Each number is 128 + 32 x the weight over the matrix's rms, rounded and kept within 0 to 255. Layers, rows and columns count from 0.

# layer 12 attention query, 128x96, rms 0.158, rows 0-63, columns 32-63
[[103 153 120 136  66 112 113 149  98 121 162  93 114 139  77  99 119 132 175 110 143  85 153 121 129 152 167 148 107  89 155 149]
 [133 114 144 127 121  77 147 166  78  86 131 150 130 117  82 161 102  94 164  88 136 131 158  90 116 113 154  68  90 133 174 128]
 [ 97 175  73 107 106 168  88 113 128 158 163  99 102  93 145 167 121 147 103 147 151 145 102  96 200  94 129 162 127 149  78 117]
 [154 110 158 122 161 127 148 147 144 118 160 109 133 198 131 120 173 122 160 124 141 115 155 120  95  86 107 126 135 128 143 102]
 [130 153 163 158 136 118 145 164 109 122 157 141 131 111 129 156 111 159  85 139 117  81 139 163  76 186 106 197 138 134 133 103]
 [114 137 113 106 127  87 116 122 147 148 124 122  65 139 120 186 148  86 139 137 133 134 164 142 157 109 128 113 174 106 111 193]
 [146 148 153 111 200 171 115 128 143  94 110 108 104 148 121 130 125 132 176 160  77 190 130 100 145 108 141 124 126 123 156 134]
 [158  46  85  91 170 150 170 163 174 147 134 150 116 161 150 145  89 162  83 160 106 148 158  77 130  61 109 127 129 138 110  71]
 [122 149 144 149  59  98 131 151 154 161 164 169 129 149  83 160 116 177  97 119 148  93 145 115 132 117 114 168 115 151 105 151]
 [138  56 118  96 192  67 107 170  77  76 147 149 111 102 105 142 182  92 184  92  66 142  87 133 129 145 133 114 170 101 191 138]
 [154 125  91 134 127 102 144 157 175 108 112 152 117 171 181 146 172 156 107 135  76 116 123  92 151 104  96 186 147 147  92 114]
 [140 103 110 129 154 130 132 142  93 143 150 112  98  94  97 175 129 105 165 151 130 130 114  69  77 152 187 142 148 132 138 117]
 [124 117 136 117  94  96 112 151 102 102 119 119 108 103 146 137 143 162 144 170 145 144 101 117 123 145 110 113 150 128 137 141]
 [131  85 128 104 114 148 125 126 121 146 103  73 177 126  94 119 143 140 140 117 124 149 147  58 128 123  92 134 114 169 132 113]
 [ 55 149 154 156 104 104  78 115  85  13 148  72 109 245 141  52 153  26 163 211  39 129  12 177 150 175 128 105 218 102 201 154]
 [ 99 146 102 103  80 176 139 125 115 193 128 116 149 137 118 138 135 124 108 114  92 135 101  97 102 101 131 149 128 200 151  94]
 [132 103 149 117 116  81 144 124  88 155  94 196 132 142 129 138 159  85 171 125 156 168  96  76 106 140 191 147 112 105 128 119]
 [175  91  84  80 183 112 143 152 108 106 103 132  83 133 171 189 153  99  97 114 128 187 132 101 172 101 149 128 166 204  96 110]
 [119 152 142  92 156 108 129 104 163 112 158 121 123 170 125 172 128 136 122 139 109 136 113  91 151  79  92 144 165 141 146  80]
 [159  89 109 155 179 110 124 101 155 120 108 111 146 124 113  85 127 107 137  74  78 172 151 128 100 137 181 134 144  97  94 146]
 [ 96 144 145 171  53 105 152  96 100 154 156 135 156 146  96 150 108 102 113 138 158  76 175  78 104 135 146 150 117 122  50  95]
 [143 161 154 148 135  69  90 107  86 176 130 136 113 118 130 139 160 160 124 116 137 104 127 213 169 195  99 143 148 123  99 168]
 [127 102 139 143 142 151 102 174 142 196 100 119 104 110 135 123 107 137 132 124 144 127 148 162 109 187 165 128 170 159 135 115]
 [135 145 127 121 161 159 159 114 104 122 173 125 131 112 156 121 163  71 168 114 151 141 196 120 215 100 101 121 120 152 113 135]
 [125 132 124  94 136 169  79 110 159 105 132 167 120 155 187 160 100 172  96 105 183 162 147 137 126 123 126  88 132 123 152 103]
 [133 138 164 127 110 156 116 105 119  77  99 162  67 121 136  93 158  73 170 150 123 165  62 129 175 145 139 134 152 116 188 177]
 [121 126 170 137 121 142 109 131 130 146 132 123 113 146 100  91  98 149 125 218 161 156 134 169 172  59 138  92 118  78 110  74]
 [ 75 195 202 155 119 172 125 167 133 137 141 111 165 149 123  97 137 151  91 124 139 167 143 138 161 117 130  87 141 143 125 152]
 [137 144 133 130 120  98 120 197 117 149 152 117 120  90  68 173 104 156 119 137 119 101 142 195 104 164 162 147 128  97  82 151]
 [135 100 130 151 100 107 107 108  97  92 137  87 120 127 126 104 119  78 163  73 101 162 103 123 135 139 129 115 137 171 196 100]
 [154 120 128 126  81 114 108 102 154 138 161 141 158 106 113 166 170 158 102 167 136 145  86 132 142 126 126 155 125 136 132 123]
 [123 125 118 182 122 154 125 200 136 157 163 122 136 151 123 132 111 158  90 117 120 138 147 104 112 127 135 162 116 134 125 119]
 [121 150 119  71 138 114 109  91 102 143 116  33 114  86  86  73 153 160 146 114 132  80 117 160  75 155 131 104 146 128 132 177]
 [142 135 114 141 118 130 135 128  92 121 120 163 161 125 125 173  98 164  86 160 162  97 155 111 133 137 128 123  98 127 131 145]
 [108 163 181 147 108  99  98  73 125  82  97 117 110 163 151  83 178 103  86 169 103  96  97 188  78 112 105 122 118  82 109 195]
 [205 118 150  75 193 159 121  44 104 105  85 173 119 121 177  77  97 111 100 126 115 116 170 127 150 119  88 112 118 141 108 162]
 [150 149 134 147 126 131 143 121 159 143 105 131 120 103 140 139 109 161  73 141 160 124 119 108 143 103 107 100 152 132  97 107]
 [148 140 112 119 144 114 117 153 105  88 139 152 150 128 107 132 152 136 144  94 107 104 101 146 136 104 137 141 146 148 146 122]
 [ 54 152 182 114  47 132  91 161 144 108 113  64  95 178 115 140 183 107 130 121 104 101 105 112 164 123 133 129 136 131 133 122]
 [131 140 131 165 119 166  92 122 127 116 138  81 101 125 103 102 125 160  81 121 143 155  62  93 168  88 129 179 111 101 115 138]
 [123  98 108 131 117 148 124 113 108 103 207 178 118 135 133 144 115  65 161 126 106 143 165 150  92 183  88 137 103 150 147 147]
 [143 136  97 110 119 159  92  87 134 106  47  88 121  58 171 112  76 179 122 144 147 146 104 104 108 177 162 140 109 122  95 119]
 [180 135 133 180 148  75 109 133 185 144 145 162 156 121 153 117 136 161 158 175 143 118 144 193  64 158 145 112 174 132 166 145]
 [215 114  78 132 141  94 146 173 121 139 110 163 117 107 126 150  78 130 143 100  75 114 126 128 102 111 157 115 164 158  99  51]
 [118 122 133 141  89 196 140  98 132 142 122  96 130 116 177 130 122  97  95 149 138 121 144 158 190  84  88 166 100 157 135 115]
 [186  53 120 173 168  93 152 142  68 163  79 147 132 120 173 112  67 169 112 177 125 135 133 150  99 153  75 148  74 112 162  75]
 [114  86 108 181 124 147 151 108 114 142 111 139 200 149 129 125 129 125 118  99 145 174 191 121 188  46  99 134 122 165 199  94]
 [134  89 116 113 158 159 125 158 121 160  97 114 142 116 104 143 139 147 123 104 125 102 144  97 178 143 145 151  70 234 113 102]
 [110 138 120 172 185 183 117 106 154  85  85  96 139 135 117 149 106 161 117 169  68 170 164 110 144  79 175 135 140 131 144  91]
 [128 115 107  89 116 154 114 125 175 110 114 159 193 115 171 107  69 141  58 125 160 156 170 103 136  97 150  92 114  98 139 102]
 [134 165  90 124 102 107 139 101  93 127 164 101 100 180 160  91 129 103 153 137 145 121 153 171 198 204 145 132 109 128 174 126]
 [125 120 139 137  84 102 111 140 113 125 117 177 121 132 154 131 124  90 107 173 126  72 139 124  63  97 106  98 161  78 151 164]
 [101 131 164 204  63 114 122 147 101  91 118 131 125 140 124 122 147 125  91 177  71 122 130 135  83 167 133 168 136 142 183 141]
 [131 182 110 108 170 159 122 156 178 117  99 172 145 140 179  99 124 133 113 142 190 164 131 129  94  84 141  93 134 156  78 115]
 [132 120 127  81 178 120 125  74 132 146  97 120 120 137 129  99 135 157 175  85 115  90 125 121 120 136 117 162 119 134 127 151]
 [105 126 177 164  84 150 154 141  95  85 144 109 170 164  95 158 113 164 123 125 123 124 109 111  60 171 109 168 143 116 113 114]
 [160 154 107 174 114 101  88 122 146 189 134 170  65 131 129 175  98 171  68 142 168 141 171 103 152 110 116  69 151 120 125  77]
 [108 155 154 125 107 183 120 106 138 115 112 178 104  52  67 104 107 138 159 102 108 197 164 169 110 171  95 134 159  43 121 164]
 [155  90 120  88 159 137  89 124 120 172 119 149 170 103 170  97  82 123 108 150 151 132 134 143 114 127 114  88 142 134  97 107]
 [106  88 143 141 132 106 125 161 150 142 133  94  98 158 122 171 126 141 164 136  73 119  94  95 100 101 113 144 128  76 146 143]
 [141 119 136 123 111 178 131 118 133  91  96 121  71 112 139  85 141  90  64 163  91  40 123 138 174 119 160 126 167 151 105 115]
 [106 123 129 112 121 121 122 104 102 168  95 186 119 145 157  71 165 116  68 156 105  98 134 131 127 157 120  84 134 154 130 121]
 [158 100 118 101 148 147 119 152 163 121 122 100  79 100 217 116 139 122  80 109 188 127 129 138 146 179  82  94 116 201 164 105]
 [189 189 154 117 136  93 126 127 122 163 125 155 110 135 111 130  95 159 113 139 150 105  82 175  56  76  84 132 160 111 156 172]]
# layer 12 attention key, 128x96, rms 0.15, rows 0-63, columns 32-63
[[144 147  76  98 170 107 118 116 145  98 109 163 165 134 131 166  95 124 104 108 164 141 136 126 161 119  91 156 144 147 114 106]
 [144 164 108 147 128 147 180 118 118 119 128 129 185 100 111 114 189 124 140 120 133  84 131 118 124 163  96 136  68 117 100 122]
 [156  87 108 120 155 110  80 109 127 110 118 164 115 135 133 183 125 164 109 103 130 171 130 170  81 135 106 105 143 100 123 136]
 [ 53 131 166 129 123 164 201 192  66 117 155 133 142 134 121 128 150  95 158 175 115 102 180  79  98 130 102  84 117 136 148 169]
 [140 124 152 146 170 109 100 144 132 130 116 135 129 209 151 113 157 123 105 156  85 165 172 149 147  50 115 127  95 138  96  52]
 [136  75 122 118 120 177 154 103 122 181 103 167 114  78 156 180  94 102 140  72 131 138 177 152 146 154 125 104  58 140 170 171]
 [142 125 111  98 150 184 122 140 135 163 130 146 119  43 180 162 100 125  82 107 178 149  91  89 144  86 105 144 169 200 171 131]
 [118 130 127 153  94 109 144 147 115 120 141 134 143 177 106 104 197 182 166 102  88 112 107 115 123 108 137 102 125 168  98 133]
 [124 146 111 147 123 100 141 174 101 137  93 144 173 168 110 122 176 100 162 167 122  93 131 169  91 129 119 126 124  97 131 118]
 [110 116 151 114 156 163 164  92 133  59 158 133 161 155 108 127 151  90 172 125 136  72 119 176 136 191  80 124 190 135 172 145]
 [ 57 145 111 143 116  88 113 118 119 202 143 163  94 104  91 135 152 143 115 150 118 138 144 105 138 135  91 115 100 141  37 157]
 [180 114 110  77 115 110 126 121 174 130 114 106 127 138  81  53 169 117 150 180  94 179  74 142 123 153 129 153 127 182 120 169]
 [133 170 102 118 118  49 147 157 167 120 132 106 130 153 166  89 140  81 105 114 108 166  58 102  92 103 133 154 161 113 131 116]
 [154 144  38 121 115 186 124 136 154 156  88 104 122 107  98 115 174 163 130 162  85 142 134 130  50 127 126 128 101 152 150 137]
 [113 128 128 134 114 120 164 109 127 168 134 120  94 130 125 118  98  95 129 130  91 150 141  84 162 135 222 102  95 171  92 113]
 [ 92  98 139 125 112 138 101  89 127 168  86 106 133  58  97 110 141 151 143 126 124 115 132 143 158 128 112 136 166 125 129  50]
 [119 187 151 133  93  94 151 140 136 102 125 150 180 113 136 119 107 197  93  95 108 147 121  88  77 121 159 145 116 147 147 103]
 [157  88 125 147 118 121 157 124 112 124 137 131 197 144 153 134 120 123 127 139 115  91 153  85  84 138 145 151 117 119 119  96]
 [134 138  53 133 153  96 100 156 203 118  77 136  97 130 118 160  62 113 123 120 131 140 104 120 110 132  93 144 171 147 101  80]
 [114  96 187  87 106 157 156 154  97 135 190  60 133 191 103 130 228 121 167 167 153 104 159 132 149 108 148 101 171 174 133 113]
 [107 103 161 152  99 137 152 124  64 124 131 109 178 152  70 109 176  96 226 142 138  53 100 141 163 185 121 106 108 108  62 135]
 [183 117 118  75 174 139  57 117 146  87 147 131  70 112 151 153  91 184  77  77 113 190 140 146 134 128  99 108 130 142 138 134]
 [141  73 176 135 156  98  96  99 141 129  53 137 108  98 175 130 129 176 119  65 128 160 149  93 115 111 129  76 139 142 144  93]
 [ 82  90 170 133  90 149 184 146 136 136 154  57 146 118  98  48  86  65 175 128 154 103 135 150 130 150  81 101 168 112  64 133]
 [134 156  76  93 199 121  66 146 210 145  72 216 106 114 172 163  69 194  55  81 135 192 176 145 139  83 131 110 155 157 140 107]
 [140 124 112 101 119 136 156  99 120 160 103 155  99  92 129 130 119 156 115 120 128 162 186  95 109 158 110 121 131 136 110 165]
 [106 118 132 136  92 113 128 165 136 161 138 100 184 104 107  61  68 156 128 156  81 143 158 153 137 115  76  89  61 176 176  94]
 [156 192  92 151 129  95 156 184 198 132  87 132 111 106 197 116  97 109 144  83 161 144 106 126 134 103 144 123 128 126 130 162]
 [156  88 119 103 140 124 132 102 159  72 122 127 110 130 120 157 136  89 126 131 141 127 113 187 138 194  64 152 167 115 127 129]
 [138 144 142 145 165  93 123 108 122 146  87 149 119 174 109  56 133  88  72 135 121 202 130 144 103 186  88 192 194 155  87 141]
 [149 142 111 127 162 189 133 140 145 145  97 153 134 121 159 174  65 130 117 100 168 131 131 180 144 139 151 115 126 201 142 121]
 [141  89 112 156 116 147 102 161 150 117 142 100  83 160 115 120 157 111 139 144 115 109 147 113 143 101  73 122 149 173 122 131]
 [138 167 129 138 131 142 131 110  97 128 123 150 144  80 118 127 105 123 127  96 130 117 152 103 156  82  92 121 110 142 161 114]
 [135 153 102 122 119 109 105 151 116 140 157 124 116  89  85  95 117 104 117 167  91 139  89 103 137 161 146 141 155  97 120 148]
 [126 144 118 133 128 100 126 118 126 175 115 123 142 144 136  96 121 115 140 147 110 150 145 129  94 187 150 137 148 157 116 116]
 [128 106 100 146 160 122 138 136 140 126  96 153 136 147 139 127 139 101 107 171 123 158 155 130 121 138 117 118 121 182 119  85]
 [135 100 108 118 136 192 126  80 179  85 134 100 152 178 112 147 164 121 102  96 125 185 121 164 173 140 137  77 132 162 117 125]
 [159 161  50 118 205 142 139  76 178 111 107 108 140 114 149  84 166 129 172 134 137 173 134  85 141  93 184 143 102 177  95  84]
 [ 87 122 105  95  80  78 133  75 150 123  80  93 127 127  95  64 144 125 191 138  88 109 103 122 137 155 150 125 114  83 165 142]
 [151 166 125 120 191 123  51 108 103 106 127 165 156 120 149 105 155 130 100 122 105 166  97 222  49 116 111 138 128  92 134 162]
 [121  84 163 155  86  91 188 148 122 119 140 107 107 212 124 114 138 113 146 110 231 108 135  86  72  75 138 111 201 108 132  92]
 [206 158 175 131 198 100 138 208 170 129  84 112 160  88 154 156 153 110 102 199 122 101 151 103 182 101  70 106  72 179 132  29]
 [ 97 151 116 143 128 101 139 117 110 188 141 120 161 168 109 143 122 104 138 140 171 109 136  98 102 133 115  82 109 134 179 145]
 [155 127  89  51 166  92 130 141 203 115  93 122  45 118 145 143 102 100  93 119 155 121 125  92 158 145 159  98  97 127 156 104]
 [207 143 153 102 152 123 138 123 121 139  76 103 138  89 146 133 136 123 131 136 128 132 147 139  90 114 140  70 113 144 104 106]
 [150 199 121  88 107 152 112 124 141 152 139  92 140 207 117 158 153  80 124 152 110 164 122 107 179 147 131  83 115 181 123  54]
 [225 134  68 190 159 133 136 167 148 118 138 146  81 153  49 153  89 103 171 133  63 195 134 125 135  82 151 129 129 128  81  43]
 [163 115 104  75 124 112 123 121 189 113 143  98  84 125 148 125 149  64 147 130 133 154 166  72 167 128 144 158 126 186  66 115]
 [124 115 152 136 131 147 124  79 125  76 134 138 121 122 141 142 107 133 140 108 162 145 170 187 130 117  85 139 156 100 131 146]
 [130 125 109 134 163 157 123 133 117 134 114 165 100 112  97 141 133 131 132 126 119 104 141 102 171 109 130 168 105 147 132 126]
 [126 155 134 161  89 102 103 116 125 115 118 135 115 127 152 120 143 120  98 146 123 136 114 173 112 126 135 143 124  77 132 159]
 [131 125 113 108 142 168 138 134 122 100 165 113 157 147 193 148 146 122 118 204 105 156 112 126 139 100  97 142 131 115 185 143]
 [172 133 111  86 102 125 138 126  82 177 100  88 113  96 112  37 121 123 138 144 106  66 103 115 146 153 186 120 177  92 134 161]
 [129 143 185 149 139  99 115 197 170 126 134 177 101 118 107 121  76 179 100  76 156 124 147 182  90 121  93 154  75 137 102 106]
 [180  99 199 114 122 122 149 172 141 116 174 176 144 141  98  81 141 143 149 150 121 161  96 156 101 125  52 159 120  96 122 124]
 [118  95 149  70  99 187 135  52 107 166 135 114 132  78 140  91 117 140 151 123  80 157 155 114 165 211 166 136  96  82 173 174]
 [142 194 137 102 178 142  84 139 171  85  82 146 118 142 117 123 145 189  91  36 142 193 118 126 121  86 141 140 134 169 132 120]
 [165 122  74 151 130 124  82 164  90 133 158 114 157  90 150 123 149 113 162 116 144 153 151 146 154  74 110 147 167  98 118 152]
 [154 136 175 128 151 155 112 139 135 135  91  93  94 144 116 132 141 147 118 109 148 101  88  94 116 142 170  99 142 146 135 155]
 [141 150 137  94 136 133 126  94 145  56  98 128 219 148 116  87 147 149 127 138 100 150 126 179 120 123 134 135 102 127 194 107]
 [164 168 149 110 149  47  96 156 108  62 165 101 130 112 153 171 120 122  94 112  95  92 100 176 117 109 126 140 112 136 155 176]
 [142 155 164 159 129 132  94 198  84 125 135  55  99 137  95 169 103  73 118 192 141  98 130 105 202 153 112 156 151 166 113 186]
 [142 127 157 163 174  89 130 178 111 109 102 163  86  54 148 127  69 106 166  61 106 120 179 146 117 171 137  97 134 116  93 135]
 [131 196 172 119  67 105 127 167  94 199  78  66  52 145 130 148 137 160  84 142 137  75  83 147 155 100 153 106 148 156 125 148]]
# layer 12 attention value, 128x96, rms 0.156, rows 0-35, columns 32-63
[[104 105 113 141 148 120 126  84 162 109  89  89  95 123 104 117 114 143 158 114 104 135 122  79 103  95 115 107 100  94 133 138]
 [159 113 125 104 106 159 142 164 141 166 100 131 172  91 114 103 123 148 177 151  95 105  69 143 113 113 124 137  94  89 104 147]
 [ 94 120 115 134 156  92 101 138 148 114 106 184 149 158 168  90 140 111 123 143 100 134 112 122 142 119 201 125 161 131  88 152]
 [123 116 131 118 157 108 131 101 130 149 158 130 136 110 123 130 109 125 134  88 118 132 116 123 151 106 127 127 157 148 133 163]
 [149 136 167 144 148 138 120 137 130 159 154 124 124 148 111  79 146 131 125 135  95 136 119 125 136 142 125 178 111 128  91 115]
 [140 147 175 125 130 112 129 139 119 108 105 132 138 146 171  75 139 128 107 142  93 118 142 141 110 153 125 123  91 145 119 128]
 [120 108 136 137 109 166 122  82 143 147 155 140 110 129 139 128 167 153 141 150 126 115 112 140 126 145  58 139 141 101 144 168]
 [139  90 148 111 142 113 117  87 161  93 132 106 117 146 135 132 175 118 151 128  97 154 136 175 158  83 169 123 154 135 128 164]
 [108 145 118 109 155 119 121 198 162 105 145 112 142 132 130 154  75 101 136 184 118 104 120  68 122  91  89 142 124 120  64 131]
 [115 135  98 144 123 165 118 123 113 151 131 147 141  95 151 132 112 136 103 141 158 134 147 126 145 120 145  65 117 144 120  93]
 [130 130 127 141  84  58 137 178 153  93 153 128 127  97  91 108  57 110  98 118 131 114 142 111  97 123 137 151  47 115  95 152]
 [148 122 147 121 118 181 120 121 162 112 115 168 139  91 136 116 125 192 131 131 174 146 101 124 154  91 146 137  90 105 147  91]
 [155 131 114  83 148 134 127 120 136 112 162 129 119 136 122 114 146 106 122 149 107 160 170 142 128 144 147 109 143 144 119 107]
 [111 107 172 118 129 107 147 130 106 138  99 140  84 179 138 132 113 104 133 143 106 113 127 138 135 115 178 110 157 119  93 146]
 [162 139 126  95 116 118 109  97 128 150 116 158 160 150 123 186 151 144 102 107 161 148  93 194 124 169 131  40 128  95 136 150]
 [101 133 126 101 148 173 140  85 121 183 155 145 127 172 106 143 128 159 138 158 151 153 137 119 134 116 116 175 119 132 133 117]
 [140 122 162  79 149 110 144 119 189  93 144 119 101 122 166 143 118 125 157 116 167 125 154 112 115  78 142 183 179 166 136 133]
 [105 140  78 104 121 111 126 161 154 127 155 122  63 166 142 123  66 100 155 103 125 109 149 131 103 159 116 144 128 148 136 153]
 [102 158 124  86 123  99  90  94 103 126 146 179 183 113 149 143 154 185 130  36  75 148 126 152  99 165  98 133 120 152 110  99]
 [127 142 161  62 142 117 151  97 101  86 128 127 128 125 135 135 167  96 120  98 155 161 110 113 158 104 156 125 123 148 154 115]
 [121 147 137  90 100 135 106 135 147 170 146 161 130 124  98 123 103 142 130 112 171 138 166 130 106 110 105 145 144  75 121 139]
 [133 103 106 101 116 115 121  85 116 107 110 140 128 130  81 173  66 119 113 194 138 129 126 109 187 143 139 109 122  88 141 122]
 [ 74 139 121 103 154 207 129 114 180 144 150 157  75  97 117 156 119 102 158 175 176 115 141 132 107 128 140 156 122 118 148 134]
 [151 127  92 172 116 146 145 141 125  85 129 150 127 127 143 143 112  90 117 162 137 145 145 121 134 102 193 209 124 112 111 160]
 [122 142 114 140 148 171 135 203 107  98 137  94 146 124 122 146 112  78 130 140  87 123  79 118 152 114 207 116 121 168 153 102]
 [ 86 154 121 192  95 165 125 162 169 157 121 136 151 180  87 163 140 100  95 204 102 114  78  81 200 104 162 102  90 156  91 117]
 [182 160 125  80 116 119 152 127 119 116 135 111 129 102 121 168 122 137 105 191 150 165 131 130 110  96 100 123  87 137 123 118]
 [144 102 144 123 153 165 139  88 150 175 158 114 137 188 142 163 126 108 155 141 114 115 140 147 145 142 165 162 123 129  84 128]
 [113 100 109 180 121 132  98 121 141  64  95 109  90 129 148 124 159 149 132 176  97 137 117 158  92 146 151 181 140 139 150 142]
 [141 145 137 158 118 118 108 141 153 129 107  99 160 116 130 108 106 120 153 118 140 111 173 123 123 154 136 143 130 101 128 128]
 [106 186 131 143 119 146 150 139  82 170 133 126 140 117 145 108 136 121 132 111 109  90 120 116 128 120 135 129 114 154 153 120]
 [105 103 149 149 111 167 118 131 144 125  90 111 165 125 114  89 161 110 150 181 156 131  99 148 160 131 149 121 117 131 132 112]
 [148 171  83 127 153 140 122  98 100 140 181  84  69  94 106 145 127 131  70 105 166 100 187 119 121 121 164 140 177 214 122 114]
 [140 113 210 127 102 121 135 140  98 118 142 126 119 160 126 111 129 147 125  78  97 144 130 135  97 125 112 132 146  87  80 146]
 [101 147 127 156  97  96 128 137 136 127 118  73 162 111 131 114 102 122 108  87 174 125  74 110  93 131 157  60  95 145 171 105]
 [ 67 163 131 204  80 128 118 153 108  76 130 138 197 194 127 130 128 131 140 164 117 109 159 116 157 122  68 115  68 191 185 170]]
# layer 12 attention output (transposed), 128x96, rms 0.138, rows 0-35, columns 32-63
[[135  90 102 115 101  86 168 139 155 133 168 142  90 133  89 123 165 120 186 154 132 152 143 109 127 103 134 157 126 121 158 136]
 [129 160 133 115 109  99 196 100 147 116 110  73  52 130 163 105 111 114 138 102 121 133 132 152 148 143 117 145 169 119 168 158]
 [162 102  85 128 123 114 100 114 123 184 137 172  85 166  94 141 221 166 107 137 117 143 106 188 133 142 123  94 108 109 105 122]
 [131  98 155 135 100 128  50 134 125 124 120 110 178 113 112 119 150 139 154 134 100 119 110  99 146 179  99 147 141 112 154 117]
 [130  79  86 156 142  74 154 143 124 126 144 138  93 144 109 119 118  99 136 107 106 132 119 153 130 124 165 138 139 105  87 137]
 [117 143 132 125  86 106  72 130 115 113 153 115  94 116  83 134 164 119 131 164  99 147  65 145 126 135 102 128 141  79 126 142]
 [127  96 160 174 100 109 205 172 129 141 146 109 150 101 132  68  92 144 109 110 121 116 129 117  58 146 130 143 145  86  95 170]
 [141 132  94 145 106 120 110 121  92 152 140 177 119 135  97 132  79  97 139 141 150 107 126 169 143 198 160 111 109 153  90  92]
 [122 143  89  77 100 156 202 143 157 246 124 136 180 141 104  77 134 120 177 170 139 125 203  79  83 113 126  87 115 149 127 137]
 [126 113 106  99 146 103 101 157  79 120 148 125 121 174  91 113 111 141  97 103  91 152 141 138 150 121 193 131 131  85 117 103]
 [135 143 130 150  57 134 211 156 153 160 108 104 134 160 102 146 140 113 120 149 159 187 172  95 134 113 107 121 136 117 126 138]
 [131 166 167  85 175 118 198 104 115  92 151  92  72 141 138 143  86 111 192  82 145 133 128 119  95 152 145 144 141 152 158 153]
 [145 109 122 150 161 102  25 123  87  91 154 102  85 115 152 133 147 141 131 102 107 122  63 181 122 131 124 137 119 122 143 116]
 [120 153 121 112 137  79  59 154 101 104 119 115 119 127 155 157 122 148 180 131 137 190 139 164 108 133 126 102 116 146  75 100]
 [136 170 121 156 112 154 101 117 144 162 126 142 140  98 135 180 164 151  97 160 192  77 102 147 131 149  52  85  96 150 156 128]
 [160  95 106 160 104 133 157 122 134  90  93 151  65 128  93 116  81 103 128  96 108 133 109 132 143 141 186 128 152  77 149 138]
 [156  88  95 175 163 113 156 180 180 102 179 141 155 154 132 172  81 184 153  79  75 118 154 117  64 160 147 119 115 156 139 105]
 [ 94 169 126 126 129 146 163 149 123  85 215 139 235 121 128  93 120 102 155 133 134 100 131  98  78 161 154 165 146 110 137 101]
 [129 149 182 118 116 159 100 134 146 137 146 155 118 110  93 152 164 157  95 143 148 131  58 153  97 140 104 155 169 108 113 128]
 [165 146 132 167 189 104  83 127 107  74 174 120 116 114 153 156  68 167 157 124 111 108 119 164 138 109 122 128  73 161 162 130]
 [103 166 137 150 159 145 177 111 118 118 152 126 123 138 144 142 165 138 141  69 131 106 153 136 105 121 106 127 156 169 125 111]
 [109 127 135 113 134 135 199 161  72 127 118  99 103 140 110 178 150 113  86 109 190  97 121  87 164 146 105 107 139 122 145 133]
 [142 154 118 128 159 105 191 137 143 111 164 170 132 121 138 137  76 123 119 107 102 130 166 135  96  64 140 153  77 108 135 170]
 [155 161 144 125 114 130 115 117 168 154 115 159 125 189 161  82 158 128 191 185 165 120 101 143 175 174 107 110 110 163 140 135]
 [133 149 134 145 156 104 155 133 180  96 180 102 109 104 114  95 102  85 117 114  85 125 116 151 184 120 117  69 115 121  94 108]
 [154 123 100  98 145 106 141 154 135 179 136 130 136  96 161 105 173 102  64  88 179 113 130 172 115 123 102  99 202 125 154 177]
 [161 127 108 105 123  99 122 133 156 132 165 133 115 145 129 118  94 123 138 187 144 157 132 149 162  98 138 130 116 118 132  98]
 [109 105 114 132 144 108  48  82 103  87 122 134 113  79 125 134 116 106 180 143 117 138 109 176 138 143 145 150 134 109 153  88]
 [ 91 148 137  87 101 161 114 124 165 169 154  70 139 137 154 109 168 118 154 135 176 117  84 131 129  99  85 122 106 140 139 163]
 [ 96 181 137 147  91 154 170 108 143 143 121 122 129 121 133 105 118 125 165 126 110 129 148 119 131 135 115 108 151 149 108 136]
 [ 66 140 115 169 148 153 123 110  83  93 137 111 127 121 174 134 148 104 170 111 109 158 132 162 116 156 114 179 160 109 133 135]
 [112 142 144 131  89 143 156 107  99 128 128 176 120 103 167 107 139 123  84 126 113 115  95 115 123 151 114 123 179 123 162 149]
 [177 170 136 146 159 115  84 110 122 132 161  51 129  88 129  96 127 161 131 182 124 170 157 117 108 176  50 113 146 148 132 131]
 [124 123 123 143 167 121 133 164 198 136  87 126 111 151 154  82 165 111 158 180 138  87 142  86 123 141 132 178 109 112 114 101]
 [144 122 137 128 148 109  65 115  72 139 147 126 150 111 125 148 110 101 130  98 126 137 151 111 180 149 119 102 128 173 142 102]
 [214 149 133  53 127 140  61 124  29  95  94 130 155 131 125 130 152  70 141 136 180  96 152 132  83 117  95 106 126 136 118 125]]